{"n_layer": 23, "d_model": 64, "n_head": 3, "n_kv_head": 3, "head_dim": 32, "d_mlp": 384, "vocab_size": 739, "activation": "gelu", "norm": "layernorm", "norm_place": "pre", "norm_eps": 1e-06, "positions": "learned", "qk_norm": false, "attn_scale": 0.177, "bias": "all", "tie_embeddings": false, "parallel_block": false, "init": "normal", "init_std_qkv": 0.0147, "init_std_o": 0.00216, "init_std_up": 0.0147, "init_std_down": 0.00216, "optimizer": "soap_variant", "lr": 0.00652, "beta1": 0.95, "beta2": 0.95, "weight_decay": 0.032, "lr_head": 0.0109, "grad_clip": 2.0, "warmup_steps": 200, "schedule": "wsd", "decay_fraction": 1.0, "decay_shape": "linear", "final_lr_fraction": 0.1, "batch_tokens": [16384, 32768, 65536], "seq_len": 2048, "doc_mask": false, "train_tokens": 110600000, "steps": 3199, "dataset": "wikipedia_en"}
Each number is 500 + 25 x the weight over its row's rms, rounded and kept within 0 to 999. Layers, rows and columns count from 0. Numbers have three digits each. The size before them is the row's rms in percent of the matrix's.

# layer 13 attention output, 64x96, rms 0.17, rows 33-61, columns 0-95
095:469507524512542490517465489462492484476518478473473567520498521478470464479537494518503484523471486508509475525482468520483470502552476503462464500501501469524513501476486485523513536526494475535545542477503506514500499532478517490501540490508506476512512514497494506589462472516472506503
114:529541492515529494506515494498474531518521490490526525527473526495531486488528500549568498470513487498529505482506487514534504480494475450528493479519441497465511530506502514481503466519493494516534536489515511537479509498498526496554443492529452554485522517527515495486536501520525511530
094:484483489505526497460526524500558486475508491497493464496497463509471470460501472505516495521497488471493507518496523451494482535482513474487488468529493468517394519510514505520487512478491489502460475537479516499523526531505487459483502531498505487485513513529527532462492460461538476499
098:479504552462465489476510496497499490492535542433442545473537525520477513445490498481499507499477461544532504483495454519510493495520530512461510479518503494501486518479515458544478487497460495506522508481495514454508526455500493492479529468539495507500531505476497504513482477529498506478
102:488506536509496488510498504483523526537485521493490505547533521510499448530473523550561513480517492515519477461494504559525512512499487498550501534493512499506472541462530546518525534530553510494553521462509520534501469498485519485508470528496513502491498493521492507520532510532500535507
091:552486502498516460476532454519536496505477522500490511462493476515494488513495515474484454497481480505501503491530521512506529497519498531491548497524528523486512432539497517496489492529528454519549496552521524509488455529467497527483530517525503516523482537505437520481525486473504472506
095:449467511472528456502466544510505511545513458530509537480457478482478489481514471498514492492506502474501494463460515459478506501472474472539509517482484521495516510463477499528466492508474477508547488530515486499502498483473482483532483517530554527479487512563469477544500521481512487502
106:509485485481501547500503535481552521435485511458502526521503533483492512528481482526502536492490473509485529534454523488503490514473524523511521480496474492570476499478530487504519489463503511496495505528524507458550466483506504523529467438531501542483528519506508483521504478523478508469
083:501540529475520485519519529487510485505520490490540497480526504532462499482474517433496491510509519479487499502487512488454459513493506524482488480509497493535516464459495493450479478516484475507484474526542474493432480512492554511500525492515497461495436530500506514534510527506537508448
096:490512474506476509493486502502506469516541502503497458536511509473512473532516471525459554461521462485456502490494500456472486510465517465496501512526521460507491503505484527507513503475495444459529478563533533512547474491530502524538468516463516503488515478501499539474493494504483453498
100:478519490508459458521513498512514471510516525517442461451501449482501479496503475500517490528497528492512498515513493480557494507480530493488493504478523458482471526517511477491482506447501504468496507506504551441511505471481516466509475472507520432473465541482529526526487483482528496516
098:547458526476554483478487459476452547530507518502490458515515537499509460472494510511483497470491485480520534505539493509496500518541510515526484526516493499483491492511513506504498494490517487501471505512529493507485443542516438522495508507447518515494521544518498521507505426520469509484
104:473529536451495506486480493478482539504505524466535501495485484423489486491493532518530474504497494526515527465504464513456483510503483486486510478529511494521488470473501502513523519485465524484442525475497496521456484453561514543525456504524533481495483530500484484471485521501486534493
095:503489483507510510525466558545523514497486478514458480447486504486526513519478560519487485525473456526485510511505476497479510471446519502473511466467539500498520518503490538497501509488499511510507506494494497459498476465508522529567500521555480514523520493449512488521534537464509486500
098:481490555514458465481474485485510529527453476504518489456469527491484497504526500463518510525520489517476471524475481522514509463543480494526446496451485529471468486481487499499524482486508464535469532477532493470505507504464495508509532479440471520503470515516527491523462519498490488468
101:486488464456502510549485466512513496543498565451465472511537479493555515508491539486536474487526502518482488531492471536504498511474531500486523541487483510482524502490482530532490474485503535512480520473479511505494506469494504498500539525514516506493490514481473525505549511562533509544
098:533461495534452524501514464477468514522516482461539530498474490484549488519551492494557490552512487537469491495510553526485489474529501482523517473511496493516515530507511511476509514487481505489563523506527469498477504494507509538506532502530475501504519443501499552488498511530481499508
093:519523500469508510489480466503527489502511527477507484444481493494503452481479552503516540491477499480519502471533497516479486554435507510507538492507521488456532522495512480499553498514459498512528542521502496538503494445441511514489490503503513495513489525492525537536488491496537499453
104:478458465513526462555524520478482509528496483500543454481535472481520486505544522469545500504491502487529519501530517482461508455482542567516477528509492499513482520511530533467530454486501492510536481524526514541486521517546509536495498508485482513496492489476483535481520505502488503509
090:452491548465542475483496541486513491492485478507472514496497503521437516510449461481512473491498446504514486498460478444491475476487476506479498515488519499541481514493467473512467513494462486493458479528476461480481492511494500499502518488523518513464505479517539454524478446484508475490
097:508463472504539507479549512520470496482505505477511473481477543489522487465505456507505495496553483514496493458520506470490517536504474480517515508526527496514488498536520563485478507477504500497473501505543490479533535531509444485485526521550487554519530525551504493489502496485485550484
116:471486496456524484505509509528562483473510487529521512489486486506507447551502518499471485497526495477451513446480518493496509519507475490464486546480561465471469532496497491498484498473528475486539482538525505517466481460522520499483469487542506497505459511489537482530485496472529503490
102:486487465543507516491462493519496534542487486509477491485501518489479506467478558473517480463478476481509499544515527483494485436563505500498489500514504483480530489505502510524531466552532511499471527475497488548498515478536468482530481509439505467483515497526525497482479550494488495489
100:502524463447528517548504510487511506496479511492510505511487522476499481530496499472488544549457485504525475469509517461457488481491488475518509535516501484474511479512548512531516455474512466538511472534454480517495489526475474458502452491519470501490511554526500514515492521521475524544
115:521499528492479497467479523503459526529475465444492500484476441499492496462485499505490492482522480504527489459498513480521493497518493517470489484475499518542524470484492474510467477500480517485445450490518455467469482509507526484513503511525532474500482525509501446476480441534517461540
107:472490520510494545510555498492463501486462514494491500483491464545506522519539491490461497517517474501492472496483522473476472499489478532523510510487478493518474450533483458504505466559503485505483494474508516515506457478512453469453492511489512512503446458496477498455507509458479444501
108:493459517497523507505439483502524490529520554483475498483474468475495473488508520492495508466525504520513480511493464510478486533538537551511497481515523533477487551477478461472497481473484481494473560512467468476498508505531490494504497472508525519491530455526486507525494466437514489534
093:445490476444515489530491495509535529481493484548486518502494516494475508494465476501541505558484512473479503473447515461479471517515469515451471524472486466519469494495487493532480549476515472536501502481513534500514524496548522511476503458491499500495469504503496476520489508458488544513
103:491500519468531524532503482513486500482486428520501453455489507551533541472487487472468546488517465484515513456519500474493473442490509504493497498499513471520498480535453447500469481496508493494489502521496479509491500530474503535500476498527534482504503498467517549492476442512488484503